config.toml
d_model = 192
norm = "layernorm"
norm_place = "pre"
norm_eps = 1e-06
tie_embeddings = false
init_std_o = 0.00919
lr = 0.00684
beta2 = 0.99
final_lr_fraction = 0.1
Each number is 128 + 24 x the weight over its row's rms, rounded and kept within 0 to 255. Layers, rows and columns count from 0. Numbers have three digits each. The size before them is the row's rms in percent of the matrix's.

# layer 2 MLP down (transposed), 768x192, rms 0.258, rows 627-663, columns 0-191
102:109095106152122113121126161149147121141069107115145150123139162134112129072110115164140083120100101103127135117128148154074111117122101132171172103115132118134072118123104170119144140071130111167129102129086142094131116161094134127127162149132134141122136131128092127145132114151119081122140110121094126185132111113154174081099138133092142149116110137142130133146151115121162103074155125080141114104109137103106122185121133153106136120130117121102104103162145092147108152137118145138144146173089147137155156118121127159125125095151160152104144131079116132158135101136098118180
103:142118126115079109108145080086127122159194151155114094140103116136110122123106110122090132114097110103142161140125180153162145153108117126116109147134115101145104139142114099136151110107113152099130202108115093131094135133066148134125151156137119145123075157080088145130116178172137122099137086133145077143131135132129093145159144105133115136095132122146099097125141164175113126130162068100111122109149118168147130126110126129130123132111172142149133128136096087122111092121114110111150123125151125116137123128116128153103075140143112121128117156148131126182141136115135078131
105:149115114183106087130161105145137114154144127128131106116158151118121094126150133111153111143136154148120133153141128093122110115138146080102107121143120161157108131156180127133124114126148147130111151150096143117156117093116142129112117129160121157092143138149147118142094116080092110114147122119154146108110131140150127088150145156118216161130137105062163139172105161112111097099161133100153131109111100153109143107096145175115109094157159153140097128164125167140106104130086153157139109128112144137108126152167150123086115127154135104140133089139106099129142084091086107157
105:129090164128140153129085178155146168145096096155126113133152116110114153099116081125133155102129139102105162165152108112139116124143123124104078137160159145123147097141123158167100136137165120151091142097170148140124117150147131097104092137118123152138168148090119130135146107176104121108143138136142090105185072116118104183128113084103129120090113120111161115134131146128095176154100140095165116097120138106131099112162153121143134141100145079135115139142161111153162157123134148114132151136177113148155131094121166141113128136173114150133118131108175111153105129115128119121
088:136099091134144162209097127158119119115120127120102122176111134140084117120160131081101131084141145139143120147127086122113187123129127101145125153110105090130136111157141137150134140135139125120151139126155121115128151144144149142151113109152120116126108145142117098157138120193162124101105087116148105110106147151127148130113152123079080130139101114098124143128160139112086125086126087111103130170116157162139095100126072145108075087167109142137102148154150130120108124131167177076083120116113106107111087157114116129145174140113128116112120124125147152145119110133151124155
100:114128080114113153144114132129182088168137132088133141158133191132115074081130111136139139154131144093144094094110103153125143114141134135102150125152099115100092156145170125087171148104095122103143147138111144124120112117108160153114116146112103113136144096140106126132101158140101129116177121181095131078131123155123095123159124104125121150167151116119132173105130112124126117086111102093102149126112141088138103105198150114133101126137139120167150126107182131110144108137149119148089147092097111114114121155100130105131135120122157154124123166114174148106125106146147169125
106:109127201147140120164130162135126117135091153147099135124137156101087077093128092175127135087162127112124137121132090182156123134151148115148132091128138142074100121150136136113182124095136130167109120126138099142130169147127132125163122141161150113111110124130146128128163085138124123127143135085150121158139134082095147161131146102114093132150121149127132083121162144117137125146099157158103152146110155125129125140145145153142111098121135098131133114103191113129120063178114137140152096099100141131145141134154117083119099093147118136133107093157135171078111097132139131121
108:119136190116192121157141123079130103113133135169132170126093173076089127137153134144139106088126136135148129143137133090142120108165106147128121128139122151116125093145126114136120111089118116093134107095095122163112130175130122118092130127098116137074133094130157123124153115153104141139160114134105164155130123118128094132153123124122133163173145113085112129144099165103154114139129122143125142140135103109088118138088103168078130190085141163155132104119114095130148091105104134134115111093102119122107136135101151104111175172113185115109128159157134096130129119108124164145
100:082105135093125140092082126114117141116114080137102147110127120153138127092143140156141141135146086127126124099134172105137120119124120157125117133140122073149120156119139126086107129158123143125092138122160107147105136104081139172120156103114096148147127090106163109103123163125095125153103160089094115154136056122119116114116133114142142149134144155100136125107132160163142088155072139147144111144166119114129111134139142148123139149102093115131119208140107153106121112135183157138121117137124126141163137060092106162131148135172104183154108126156135152152125145129147130150
104:115185139130130082135098103120126159144132122130119144140141085155105122117156124162135149077171137087102137151112083158148124142136125122138098126105157123125125150131116143150094135081100123106102155136128116154185120109132094130112131159131134133140114123129138113114110116144131090132084102091140134117086082104142137175093165138168123151160084113120139118117124112089141113091133096132116164098134105130126207143115092127169066154112121130089107130126127089146146131154103133130142150114102177144141132163141134123118107101127095128137113162113176101139158096141155143096
097:131110094171115128143152124084187134147146116096101141088147063159144119091107097151130148134193147169095129152087143126194130111168107110130119114114115103158135113135085069112124114139152143113135145134152119123098085142170101109147141128150135117092132114120105110138121158128150159111126111165116147110117165123134183113140129112076102117140105130177161130116132134132136130124131168170106116117141107143104121129139136093146137125123123125115116156136119059152166124115147126136156141122108148165139147118116137180157126124152084106135076132142142155105123142124124131127
100:157094148095142110114127144108144122117109144139178180156134127137105123116143112111131143149104100132138150107085135116119099107129094154120118120125137164112138134149153124108149134119127105120168102147142104104107102150122144099121104103143116124133112132143144153130099097146161125129197089161095106133144136114136124123118111149092127159168124148130095093069105073088149109210140156103120185158124108149120108153161151104079092136083106132110103137118116118143103088105122123154142099108159189107144100114113148126113124118121115161127144143131123140113103178121137111081
103:102109145128115108145097118179157137143136116122095110134121141136097105131145105088105097135160155073094184143110124130090118105114156139119131114136181129132143110167124131175118114113123093096119109138157104091132078138123153114150164127118106138101149106161097133103114151178121155113092158110124150142176090126147175105171147108122137132133132137111120147141079127077102113118103120111081146148123141116120084105136135095120132116083136109141133130100172159105152148126090129117159153151122097138118097140169153167103129159119112111155088157108099114121158135163118151138
095:132154130094129119126126135151134103141126159131136137148091106112139123104077144143145119124135149110086176142145154161139138102138132116125120092107122107127167127152105100155118124137162107114139153116090113122098131138105165126148110126138132124104153173138145107123109141145135129086095147071112121121142165102110155111126119162117137105127142141104139124134137143129148123101067097111073125121140113142122089129156127108180101130179087102118180169149118137115133101125156136146155115154111123113145112182156139134063081115176113129140153104039166135121099149112137122093
105:081133124114128071162136135103143138130136101141138071137108107102153139144115106142125122162139100160126112149085123125068155158126106111117129146137136120100120098088140113118150090164152120103143126112172116150107147152114116116155138124149136113087182166142109122124118123141172165164117154082136182091096159121156126097151134135133106153119146158132099160162131140106103129163159101125146164144106100143102129089125152126160137090137171113110132116141131181135108169102122118130099164116130111090118116168153141152112114171125084126118179107108136150130114121140092137151
093:169129133124194126125122098144143139096144115117104160132111116162132127084142126143118115144117118147157162171133154126138126129067177121137126151100126154150154097137093170080147131138142152132110140089135107103140098164121116125136167127147121101121146070146136152113145166118144135144133088109158078130141140149115126096155126117117138121112105163100135161107157096133072099124122115141131135180110154106200126130139140126155148099165123126145150133112142105133101135081136157081079155178138118150156146128141116109135127070114110137127098133097132140138102144144096110101
100:098156099073112156124150161153118123139159143085123098125172140147112130106110129114102151137164104115088185152138131154153102148151120051094110177105151136126145101153121147109167136135097125094128126139118098121138134097115142098135120174080160111118150101102118109080108148135148112114113133124074137157130142136111148137110150135142147125107129147114133144095128111147097161115127106116152148136150172141154147152185144071124127141179084127097103134115155101115155152121151097132112148155147103152150120150146129120109125125150138153193109122112136119118144103147110132094
099:155135094138110127081140171133173123107099054166104145119128165099154114168172126104138120109116134107108165148123159145138163120167093154108153118123115156108147129137089155123129104110116119140125146116096137119128097121122139137140135149156135114141091100111162109103131120143125136121092167099120121142103136160085133148116141179125124117135113148131171116123160140125085142164097103116170128074102108143145150109133140149060178136134080123109088130119101095145146151116180168125111122159138126133152141144141131104133103153130127150122128125132124137142134124065084154166
088:132089174163138149116122124076120143144103100134112149154126129139110095115125132123124160167123173137151110143135177132132078125163183143124145100120120125146113162124116161135117134128068123126143124155093134093173160141144138122154122121128082135099133114125086090114131123085112140111166133113085147154098115099132150184150142095131131151124113132101130137145102128086108133124153145140155133078112160093130171143149154129101121140101131146129074112176136120137152140147122144118132134140131155188156138103161129136083142136125123077102137134145142108205138135116119156135
105:130097122099173186145136139154117158102112108114102147145150104121148100141159131130123095135138105124131124141138130126109114117159156116065094141144118109115130148076093092138113142158124159136140102163099143154118106134113160140125093116127081118111115160123099126163112125179094155092156112150145143115192099137097133152131101144113114100147106128110129168159119100105133060121105117115181122148128113090155131126137128105137136167140126161119123143142165095166163121131137134195169111132077143135125129141123140161144146140144159132135168127110114126153107085113137123080
089:106132109084117130117121077104158133120113102103108108101165176120092119108122126103128114156135102126102150164130133145097148126085130075121139100092108121124122150157105103106123098152184089111140112121127162158097175096125163102100099118139156120096132169098126146149122141165115119119076125099115146118096126084130135147143102103114166129178129104128090132112131186121141135129141128116151114095108144113150106164153175139094126145163160127111070104115132143153106158101130130125129157143115134111130157140136168142145086127150120106135130099102093103099133151176144134104
100:182123135164146157158092131112144109078143051123122152148106146102106120130117127167167117116104086140137102122082165086156145134110125128128181139131091091168123148149113161115122098142130153119139132116140144093145153106118150126152132109140114145128153143113149143147142144141164092200106155130148122127159146150108104134139102113140104103125117120144141141091146147135112143111124172110134118095102120102149077136114101112158099153120135152131122111116126146130128166119121092103107136102109079095111153087154091144099133077115163123134107109077168155122110128135122164136
096:081109118116137162141098119132082125099122146119158101102091162103111131099151128117087113139141142115112165121140124114111105120138133127134138169124086158082126148129137155128104108110178120125110104144120147138135118141109128096144160115121124156120151165118101182114159135147121165083161161112058115132125096165159100055126124147078126134161151159112099157147133080133119153120121123129123096142150103152137122145150090156154110118123135137128155128134161101134121166111084122153120165127139129127145055107090121113078110137142107107162110124113113113129119132117177101130
102:146074105134104142092120137114115130124156127166143114110100155149090153129126140096130130099152124122146151069100146168096142145144130101082146116142069148109126190109118140119168104092160123161125095165126156092101156148126095113117135144122138118142146148109146121093118116148126081116133117117128150097102135135153129162096115148106134115106129110144147121118188105123102164163159091103142113121140124121091112146107144148100161103102116186116106103124082130095130102155117139147096133117086154114115140112148141116114158145086172150106133107179088148124135135140099102111
095:138158104096131106106103123149135147128140140140139140149125107176137098105157121112146149180129116159143152128143187116125141140153188094130144103117116135115129131147100086118129132137137143099105112129119144109173129160104112091104115107101090103106100114152149075100153129144162111138118125102145081167104157185125150117112129123150130130151114153139142101126140133165132114127122155158115087093138168136180140144111149149117113156161127150132147128080096090105093105126156117148103160120162115126135124124131145146142027130109179104176148129123108114127120118154110128137
106:168106087125150128144106109121113091105155135154133129144111138143127111147100151133126143111119103143126101156143156110115139172129133136128150103142105154076140165120098139149186143092112125121162087150092108117132120138117104104136147077127122110113125120125150130128158117169161093116139152108134165116115144186118107098112162121100143145129113129130161126134164155109142112122098096118140095133116100164071064144130150141094102112122159146119103139161146114144198068152082154085108166159117139151147142114105143118129167122171131108136124134152159098152147124109103149148
101:164145101128121109148132109110127104120107142087153127159107163109132151149123140149145111106107173108126117147148119156116142131142117088145118158141168125099068162160122154138108157139115145121142126124122110109104119138121140137151137146101116091082153184116100145153113117092152124113099126136101180143113116143158140131122149088161113100110132131099135135074094135120157069101143161109111137121110070171153161138113098096088178179130113096167147117124106148095181118113098140098121133134166158116101145134090135133163149112137112143151102130131139156087101145127111129150
107:130133105124136114136158109100160104100134141119141123109104113117104122117144125155143145086137091117156111137113114146108118085124104122115110064089152153145123084151156087101193142136163162108128112152109154110124156126157151107163131131128126137107096126083089165116112127138091157112063096095122133129187138127129111131157123096134138115131144120094104163162199134121140112108140121119154139175120110094140105106140131138113146150115136116129153134068110128159128127127137160103115180122092191107147128138098119140094114138137108133138129121103101100085109136114123166160
110:146126131152152129084118129123115148102113112103117111139147144126185155076108150131126097128138134116102114169158197139123147149145108103142170137103135086119139156097185142122139150118110110163118103141126177170104147144130158119134137109111144125140110109108141095129122108131107132117111139107084076104119167128172137170083115150110122143080122124133172146153127157108108138130163146136140112136100133123155132118089125104108149088120092176113086149107126121092130125098115084112156150125116112096134102137147127140075108105103145118094076123164146146147133149083115116162
088:141123089126094128136134098116106149162127127109099166124150158129082102153108164124104110116149164124150121117125132132096145115097156113107144136093093120123144108119132099158105118139142183094142110147151076141135143148144147112130157173113130161142147105149121144122101118152140113149110095119119126150134131145108120134159116098180123124113119165149129145160125087098104150142089132114081190116134113114175150156134140091173151157125071137152182119123099122132161093159117131159118120159135172087154111129151143156119155055122121124106121125123142094160132118141172111150
089:135126088129110099148105116099121089149107146142129124104149092143181163175135139051140122106126178122137135097128157130150141124167078121113153135117105086108109166178097131126128159096097114140068086116119106098181126097092139121133134132086154141130140101094125124146134089133132119149085098134159107127174176166129121116126135134171144154135144099162134161158102118166113116090087122134135135138130138108088134178069127144121091126140136154136105118144131129120133093134149133140113123154155110117153112159143153140110126131145104134129141137131141166124139145102112124120
110:141105128131107139162108120149090152116157162169134137106114117099112129118155138099129129160125132147109184091153117129112126112099102132204149122114131132086109135075146159148178090130143125150123082102127143097116083124136136118149124153141147142116110100125172157151163128103125092085127093131142118147110145103133113156081109155156068126137116116131163114112105156125165113151126129125112133156140129168130133178107132166128104164103127146122121151139104150144103173144141139162145125143155165109161140145077170146114134111120131111169115161124138154162113122125136179095
095:182123119083119120166123079151096130089134076153109163127128108155138140144161123144156117124166113132115106115115118122117154114099183145096130133120153137125116104135101128155123128127163168161166111180144139140131171092166109117126105142150119141142138123176125137119097138092128128122119126143111159098073079106139145147133103109149132110129131093143106156167141144133107153115170116158105113112116093157124113139088100136162154135102140129188147107077173140126098115098131102083142135152164136145134110110087122118141138098113157131133121138074153110154138085150135142120
093:146098101145133111167127083167133100146032141182138123138109152125135091159077140102127168099114077116083167108141132113108145131137114143111131132128146151182108148156143151172108062157133085141147099089147160137105100160125126106150128118095146131172130133142116138140112117193129152115120144141143129103137111094118098088129104113113109160151126110122141105119130109128095105142151145102154161168110147123134186122096159143127099136100130111138115126115107151130144110126152134124084169142124148117124138093120126111107131139131159134129131112107129148134149113118109131094
095:128113128110089173138102133087122111140100118088110190146165163116091129143177131129111094162175153152127143169150135145142094097139108142157097112153132136125133104092123122129095106135139139148138160129144122126120109115140163152118139131135145112099146141093109132101136105108168106134078133113074101104103102103105138140142153132105153135118071121138140108120117153198125102125174107121120141142106139100116151123108114110142109161152119103108143139096127084119158109128176118133120141117175177136134091139128126119102106104095119120142106107120165180135072107176136140124
085:165113134131119109124149131128119120105114144128153134155116124183119100099136145140122107120111104127127130175137195104109150140103125126124132128152123070100116117130117135163147137152169133123138119153145133161118093140129126099177091142144111129148164120162082129106137138162144118114111115149140145125156126109116103082089102120157125150161088201119120153123119157171123115149076106149107113140124134179152095120141107107132069117153104159114112125194162101095151096120116127149102116123135121101178095134128151169143153144138142119151109065102137131146153143125155151123
096:147129071160164102134126144128138081113110094127140134174110135108104126209110133101139106142150098140175086100153135129138170123120145110142111117120129156124119137143142103143160114157144144115098147112115125140159142172130153119128076131118122116111087098119101125117143121124138155112139139169151138093118086142099131101096132097126120127127112141125083131161086155143132117080141129109110138096123079095148092121097123113090089109110163120162099112109144158140121160130117136065111095149148125161080168126145105164127138085076118149145145152117142109121140144108141112121
# layer 2 MLP up, 768x192, rms 0.274, rows 628-663, columns 0-191
112:157162154144108135109139152136097131156107092114145132115122088126108096115169129136099098146109159133158114124140138116172084169120140122149154186114163072124174146109141101118093141095114097121125111107151144141123083109132118181124119125103119124130117155156117144099129109132061112107110156119160129113134084120095120126125134148109147142127096107110143081158117142091092111135153139105115101151121118118166142149131067124187148147123114125158181142147140130141118138095092133138133123116150096168137138136146111121188124123151145128162105111129144149106159174174128117129
101:148126144096131113112130134137134134166111146145139163135114141147121129107129104105111145092109158122136098101112121138201149149119083135126122115117132162097160120144138119087127126142099117123116133145146115119162106123098142077125150100142153098120063118139118131175133138056124127141134107121128103114109127140115125133119139129136163145171161192114144142110083120116106113143153150135115107145090117094102167128147163167115112176138108142131143108137096123130128124103119086138165137169118109137143103191115097133107125059102102109168150151133128137062149115115171112116
099:167147140117140110130124109127118157138092129142110115098132157122130101139149145136109122085143108101129097139145138133191085134122129119070121127125068164135079149134115093107159110130128126131161120098146071092092129082108092122125131142166173130136126132099143096110140147084137148146137141129126146114103163134073116165158112138107100092146091151115117125093128104111131131140137114159094122092102117183170125084126112149171136117114165166171159159119119128160115112162082140142133130146129122166155133147143118112115098164129168135137113156139130137137140084157105126118
094:115142164137114140133169131121086138127103134135147106086079086121151125122113130102122118196127126100117090117142103118158124145112136109163127126152123140120117118114152121119089093148086106149089097129143140144154120151128063150095150154146154131147127100152098085132164138080109163111130165100148160148154146118170144116120120147096162131124157143149105161120123161135129102152180159122140125160115122128107129159120135126139129129068152107148141127168152165128135142141072077143156141154101169127149173106118126138130132111139147111092149123111133081121120086104109096101
101:146103124126126115116158171126118148131135130094138122153139106063125136106102134112066157169078149145089137130133136154116084148116139099148164142127101093133113100114129110089123130124105149153185129112117155138145101125101132139152138145122145168150122156102117100108063118162108163162132072166109152187081125126139128149141136110111133118133113127158129118123102149106129070149139136116155090107126105133144110112112116115116145144150125192125132136118132155099089135139164103151099105164141084153118133129129165124147113116155144110162088096120130120096120160119156160144
092:106139119145145159138129087133096118175114088101122112141079174117160132093130098086103128121119131160142143125114137142158142108142115117125108123094151146150122140103111127082116103137104117138134157160130157135149103139129137097142123154139120118091117148135126112127133102141137159122133105113147131106115142122049152148154109164129134165116144145153139157151153173164112147127133127120075122173073092073145114168060141089113127103102080154146129145142167083137114145177121105144190139142161150148124112141119121100117123143124132107141087113112122155159121153114108131146
105:153171110144140140150150117161123104138107138138114138131130136102096125152160139095145092143147182089094125078140108109141109096132166103130117131142109128144135161096097133121145090128153168145159151124116116122101111086123116112119109118154121120072117086079157119149091136093151132120175110149119160116120118115114115140164116138141145133182107142144110161080145142137119139157137193136138103173123099079114135129153155131111083101101130129093119149081150152154115093092115122153110117116126108180127099135096131121146160118119124142147150165127124164101093128149169133099
099:145157143093150133146123130093127104112197188128123172088098129143097136138151183132113097130126135133126135109136165125139091093125117136129098086134110126151152132119200095134129125086156148133117126139105090081086149138149142100149098169142124138156148153080131151139115123121129100121152154157110118092132123134124125137130156120131205118140129129151098104111154139150089112137155120149166141115121121122167141123108120125093124115151085131172147089159124106115141132095135083119115144132118094143089166104117095139148126122102152083135106150144124102093140118091134152126
101:077149140160110133172162124147133109143138122132133125088095168135143086117152147157127133089133168114105115123135054150123122129136125157150101121110102107116072138123108175133143128132123124168074136159140097162120145127129089145126123167119152135110116116119138128125151118179108139137162129111135157095099170079145102147131143099135086120150140103100169131100127120111116117148172144167116119159133104145116096129093153151134107113133096125171160095115127120140115151110170113140103101162166175159130112150095137147145096085151143114157172130125149102113155135123121149100
094:080139139086148088162199132084158120110126141151124101114120121116076142169153159159116125141134124168066126123133113133123146123120118088106078109162110130116116128116134096112127135136097109127148148100140138188118154081105132140147123169128128104119153095120121126137124150158077130139143121145153152144141120125132138118111116119112141136138107158127092121134112133151113143078132142121152117116117144110118137161145169170119108117113136126084095125146100129044142134095165112138103176109083142157091140123110093123147150154116160120125111145139112110131127125157155140193
090:114100158106075108129093111135132146142139150109129120113125126111108084189134125081137126114100083126113165108135141094090097101120154131148053116149080144119151095132112104110149133151124148102112076117113085108106133136134147154154149143108073135160075129100152104098145137132121130125153111172125100114115143150122124156095135139138134115141115129081110161136122125135160092132113163139144131151078128140131140137139157149154138103147153153087113126132154131181127067114141162101132116110147111100186148148124128125104102119101141125155121127150129130169149154133121155170
099:112129132138100129129134125146147142130113131154150136128122157106131120139105131115135118117136095140156085114174088103132095126139117139133147107106109075102157158111114158187094117156169156174102172117153116136099185123133134156156118135140100156138135119095162107150115116134097170154116113180113177122119130149126108122070142191130155140157138134113126086131087085111122129104171115163118118116078120152124104110128115154099105164117150137120121156101140084104125154102125113100090162160139132148125113141115125122087083114093091133137115140118101126133146150174145159123
095:144137132135142091076128118102152156148147148110120133135100096102085110187127127125086082123150089160126161147112168106146137144125107176137141148120110140094165123088127127139091093111172118126141139107140110196176132123122118136099148126139145142119150111149103123114118106141100140128140082148158147162111112132121103150134170111102083117142160103110144165129126133148105136154149137153156160111125132153151124135114161127137162083139106115132159112158170105148138147097096127125112109119154137150137142104114131106117166133133117077190132120154140099104122128204141105103
087:099158153081135122110155121158125119146162131173106086099144108119148085113096129135110155128118092134130147122095108160125119148117137125068121142126127118094140169107144124089134137137092120098143099074126116156151134156100125130149110093158104163131149135138107120110124125072142123161113104108121141116108166115146138142128076118167125154140146146111076148096159135158097117165166160129121115082145147120106161095140131135151118123101144105103176122121175151148099126115122069140123098156141164112114132164116119166134121123164139147100171095131131136093119187116132126132
103:178180133167103091139085179106137148160135106108124136120106105140129144122120143107077113069108113121123106096148158159143124111152137114095167144132187130126143139125133082147121122119145100117118126131110108114156117098148164122134115136169157106062080087129137116120156136117118131094148145140107090143119187120133122086122120116110120138149157118133160087120150122145133081131104157153135135103130111134154100105111143089145129148123119100101146129142159169126097130127123138125096141104133130117112097137151109100089193128147140129160144090127149135101108109150114186104
099:149133149155076099149136123142112135153103134107100123108134141148147134144118116066146133118103118107151131106124072100087169073137144153106130105124160121123122107131155117138116101143108083169126110162124113174117107140130133185129145123092120105149079119125126134093098113132149111155074149119137155116124146099108121164133136128113119141153124128138169127109055138110122104102148140145175092130091104175086131158133124127158121155085123173137144176161150146105122131147132171162128127137127095096146145122134121083147100136132100155141176138140137146154150146115152144107
114:120131141121096130112145091163104121150128100134121133146134124146074099120153160175140125105142055155152124110147154144104127131158138111115098110148140131120142151126140104103153128135096107149163126114158126140132158131158132164106122109124144146102135054111172139136129153115089132127160148132115116158081120131122123092137122174138080158123163102107115140145144122123130149107100122143088132075155165079144143130093122121133148124126153153141176125113140179117122173067145124090143126100119129121108103148107125134114153115095056079135127157113156134105152135122149139158
098:113099171155109133088121103130115166133134098132116103159136120143185149119116092157128170099149142120123092113139164113139115112123106109115132091126154106144125121161168161146167167176115122160136109112145121094126098151141123148160117143173065110142102141115120100127152172132108149136122119172131122157118140084128112120102108155107145116105126133100165125144149121128107103129142096154113108131155115132129121143136114124174108095142161152146096135132103128102097192134143176152105148127124099131143171136115102138081163132109124078143172114087119121108133149077168152106
103:138118158129118130125109120117134185146130154096109101135116113160158142095099124155161170142120135141162163154137170143115147120114130141081112093143142141122146136112189145151148179178158146132086087117123151098116140143115104140135133167164113093122094173084122123164121159099083121099090144096155123133111145107105161102088153139167155137139090157117151140154116116098118143110113135103106134147107128112103114131148126129126140138084099106129108151114121092107157143127122142167141082115123076121151115112135156109151110130131111181141118140153111068087128126118125126093
092:142145079154103078168142123123120183137128122119139136145087117129091152117076128141129061159117150114119120137132129137112150137162170054136132126140169178126113144125146095123072149133136135146124134131135151132129074087115147119136152118118177139131139120111160132144117105122144169078158150093150105107079131147087109149172130117113110137095096138142135109112131085128141134115134157150137126112125102136102099127083145114115142114174098117140125123127115143088114139112161092094146139100143127183139146112107129126127153079134130137134150110084155136141104112127104163138
095:112128145111113142140149109143092105125166136152111144135141129062096151142117118127148130090161158126117140135139114101112149154131075093168130128160134141135100150172135115113148110108165131096162123115137148164142111082167155162137138162159124135099073123119097131175137116152123153135147105141138118121114109115156131127159092163162129085187108152161137133122090104148152106143089178118158145125097108106118141111135152155138117139109147108153125102157092177129100157136106135128098106085135089139119155107128120108093117110151159133136164161140119106088113135115182107102
097:117107130157123106147120130104153143137153105061145147132141135102102106146127157128084119140130126086138129091121125120134146111146133135150119161152147123124154115128143073143134112098172159110144095098122143148133126092154129116077101116130107111159127079102122092136090158127144107145112116086116146105095131146081150167109120136144104154111115131104093091136103148131138112119118149096150112071131112094173117138111135087108141123173125086123085129170081170113149095146136148143146121165158121140137174146134148140157128146095113093122161143136133152097093170085102155106
106:147168113132150137127103124130100155110086115142096131116148141159176133095151108141173128133153169122126110133128163089127116131117134153123121145156132178115153122109130092093095119144123166125146082130130115129144114133122088115134142117082126111118123114091135171132133101104146130108115158187125152189093099159095154136129123139112137114128131127125068111079120126116093092115136132166144114141063125143142120069111136095132110110099112108134141138087131117143126115127110144082184108110135138098149174147103088129139151099121093143157149099124163158116132163166143110108
106:142135159151100131096156123129128115101138126112105114151111128135113173157179108100132119135125124120083129122143125150124137065108163131093161078141125122069097135101115117145141134169151125140134113144089135114159125144163125154122108106132157117083104159098105077112182132121097094129115099199133125111155116107114136124146151123075147102100152172114110125111161118138108141133126106148126130148126101130144142139114137120112119120107119123146108110139058133138093103099184183182101134170143159155114094141164113126123132116133133167120153100154113109112109133124152144134
100:166172120112131093108141143119145163129100155161164131141130109124089090103124183159136133156083122144096091133114155089125120119120115170130103148150118137140164193121128090150124150120125117127118105114098140171119146099118125139155113135124120132147109121109167126106112123125085081129132121150118114132110090153117166132137097147156165153132134134158079149117171120089096118161151137107086178098103130176107082116068126065125149136156095118143132147146095122122128142136138136144119144114110148102125150144134140116105092105124153127111118130132091162101125102169126127087
094:145150135119085138082124130126087113152139147131122077140140120191104123103098149076156134132134104092169077123102120154174119133134116127115159123153170099106155118132120122135117148144137166108157118103092118124139106113102159117163144153082109099108105113137130141126158138115142106141102128116119147123142143136095136173166094153152136067114081135147133129131150119163121156145127103095099142146089133134172129132097106113101172113113137136146113134119105114119147150148141087124100119111061118133091154116102142097148160127129136145117152150094097155092135108181131149166
104:127120181147110166134112110094190109099122145088138111076142126113133121164136116150105154098128071124127151119140163106155162133123111098153127152141160122166130105107135108154139151121149112162114140129117154147122122146164163128136163112131126091158153169124095137136105112110141135116078146118153110167103113164123147161107103139125133106139099141143113109144155173127105111109113138104123093160114117118101144132182115154150135143148128114088101111127151150086131106137138104127122129142144127153111187129046136137106137145158124101130093155194114081150145130104147153139
098:126116144113105109138156093189135136155156134109114133107146128113105114141109103115146131094089146137141154142139109178112151105132164113067122117092082131119151170104098186152193117109139176125114105135138119092107145162103125144152067137163139135149122143157098165128132128121133130132132103106155139106103092092095149094131140126127127148112094139131091122116136116132126162166109141147109150108151202142145115115106134208128159092137125098138153117138152103114108115135104141125113121115113113184143126118116116122125130172168163146149135129111139133119141095151116124106
078:158091134094142108140139093161100151153150143126156150115135174097095143119158171098120165145159108118110104091148122145135101097096060168129146110104121119139129105128140120110108113109131132125156175162147161135155146081160179101096166159102124152173112143144168107106115143144113106161123099170121125105103092154093169119092133124115124186109130180100113140134136122126161118140121120126123123117132116106157163123147138118136146158187088137117138093120125124142101122130142138149128111097146165132099128119103141129109159107131118138126144115108182159101148153135136155146
088:116154132159101162154134116192134129125111127139057116122109137103148153102123143119105151099165178126109096099107101152135113115146117167127079083123130132128107090123132128118128113119111146127119128135137152138123071124115128120102182131155110155110141128149123100125137065150118155162113097127109112126082183077127111109124107095129124110136134136143096101111134141156154144147135195138096146115155101100129127108125094132088136102152110154159150103153135157121143093116153167119118150120146116125135113128141116116082158149118177153177119115122172113101131111109085117155
103:154092126161140157105115126155135121104137104138156139107151143142100107135145121116188128126108147106118144073136179111094158113110114122119167159142152145113143128143118140078147101109134166099124144152136148111100141098195136081122126140133140090084105114134128133127142155071130127136135066101118147164147141136127123097121148132101115162130124164160134127121114151112126143118120153155141147145135139119109140119132052138143141147106137120086142154105145122133157124083163121147156132081146181150147095083119170131113109132118120108123106088142151151085127168118134147179
109:137117151159102132130135166118141105112142132115149111134132147166143121123121171128124086131096121116108147148114151137135151126145143147101136136184101091107151110098120106153105120191094117132091155171170115154099132110038144117143170084116158126121119172131151125140140082083147124108115143103148128082103105101154111118151093133090140131142108156132195096119131131115126122163153112132127159096163160097159126140108158110130139109183088121123148109125135111100159114128091168130130157148133107124124127104114112134095133135107131125143111115150138137122086110099079140139
093:167113139143139106107174120104140140177145136153123120152149112132117119161140116101109140126148147110156094116107108108107125108073141175132147155191125143173116119142117138150135141093146146136134178136140176084170153139119176178129149055068105102138144117129146095136080165128123128141134141127128124151126114090137120121093091149140137111111121111153135111115104094134126135142123161133131098078085136123096167115094130143119093150152106108121116139079141144104155140130169126106092137102092122114144126118134089157140114120144119127106100133168125109143145186119118135126
089:087116139103082091148135061088101144161121155140155111106094158108150149150131119115130127137120135117148152136111099133119138120126137088131134132163109171128085167107132120103136131108133159193140149134134138100152143129121104146142127040130150111112097132143090140121145138153136134142123113126096116130174087136111182115100113135159173145114129096122143081097160136127121118149131113151154123112146089143174124098089101140122109147093143115121087186128167140092123099124158139131091132132091119115087153108153144094144135164134127143144143107122108145144128127157108158149
097:148106105108136157135109079137131135139118115110120130109100129090120159166108142153126134139129100118100117125136092114135121086152121137119128112125130155109168154133106112122134147136138103113100168125151141132154150114142137129127167109124126159145115127061135181162129165140163167126098134152157133118131128131146138109139151121106138123091142126132136132176120129090132115089161086153104121144164116099093149166133185154056116134095102087141146160081124177124141165172130128097168089134122128118143150140121106129128138093139183102114163158095103104098132097148151105079
093:085173136144129117146135159122183184152123164138133144132117139147103123092098114087140143157122143110090174125140125126089126103114104142117138103109141130097147125091123132096114104140153114081122103119096095146125100108127113114120121108126145141098135150125127128131173145068122135094142168129116101127106117119167110101075144148076159176120149148095124164121134120135147144145097168130114148121133130185149123117169154078118133152149137153073153116113146158111142098181102124127114154160124097083130130154133084076115123104136110116123162118106134152154132124137147119140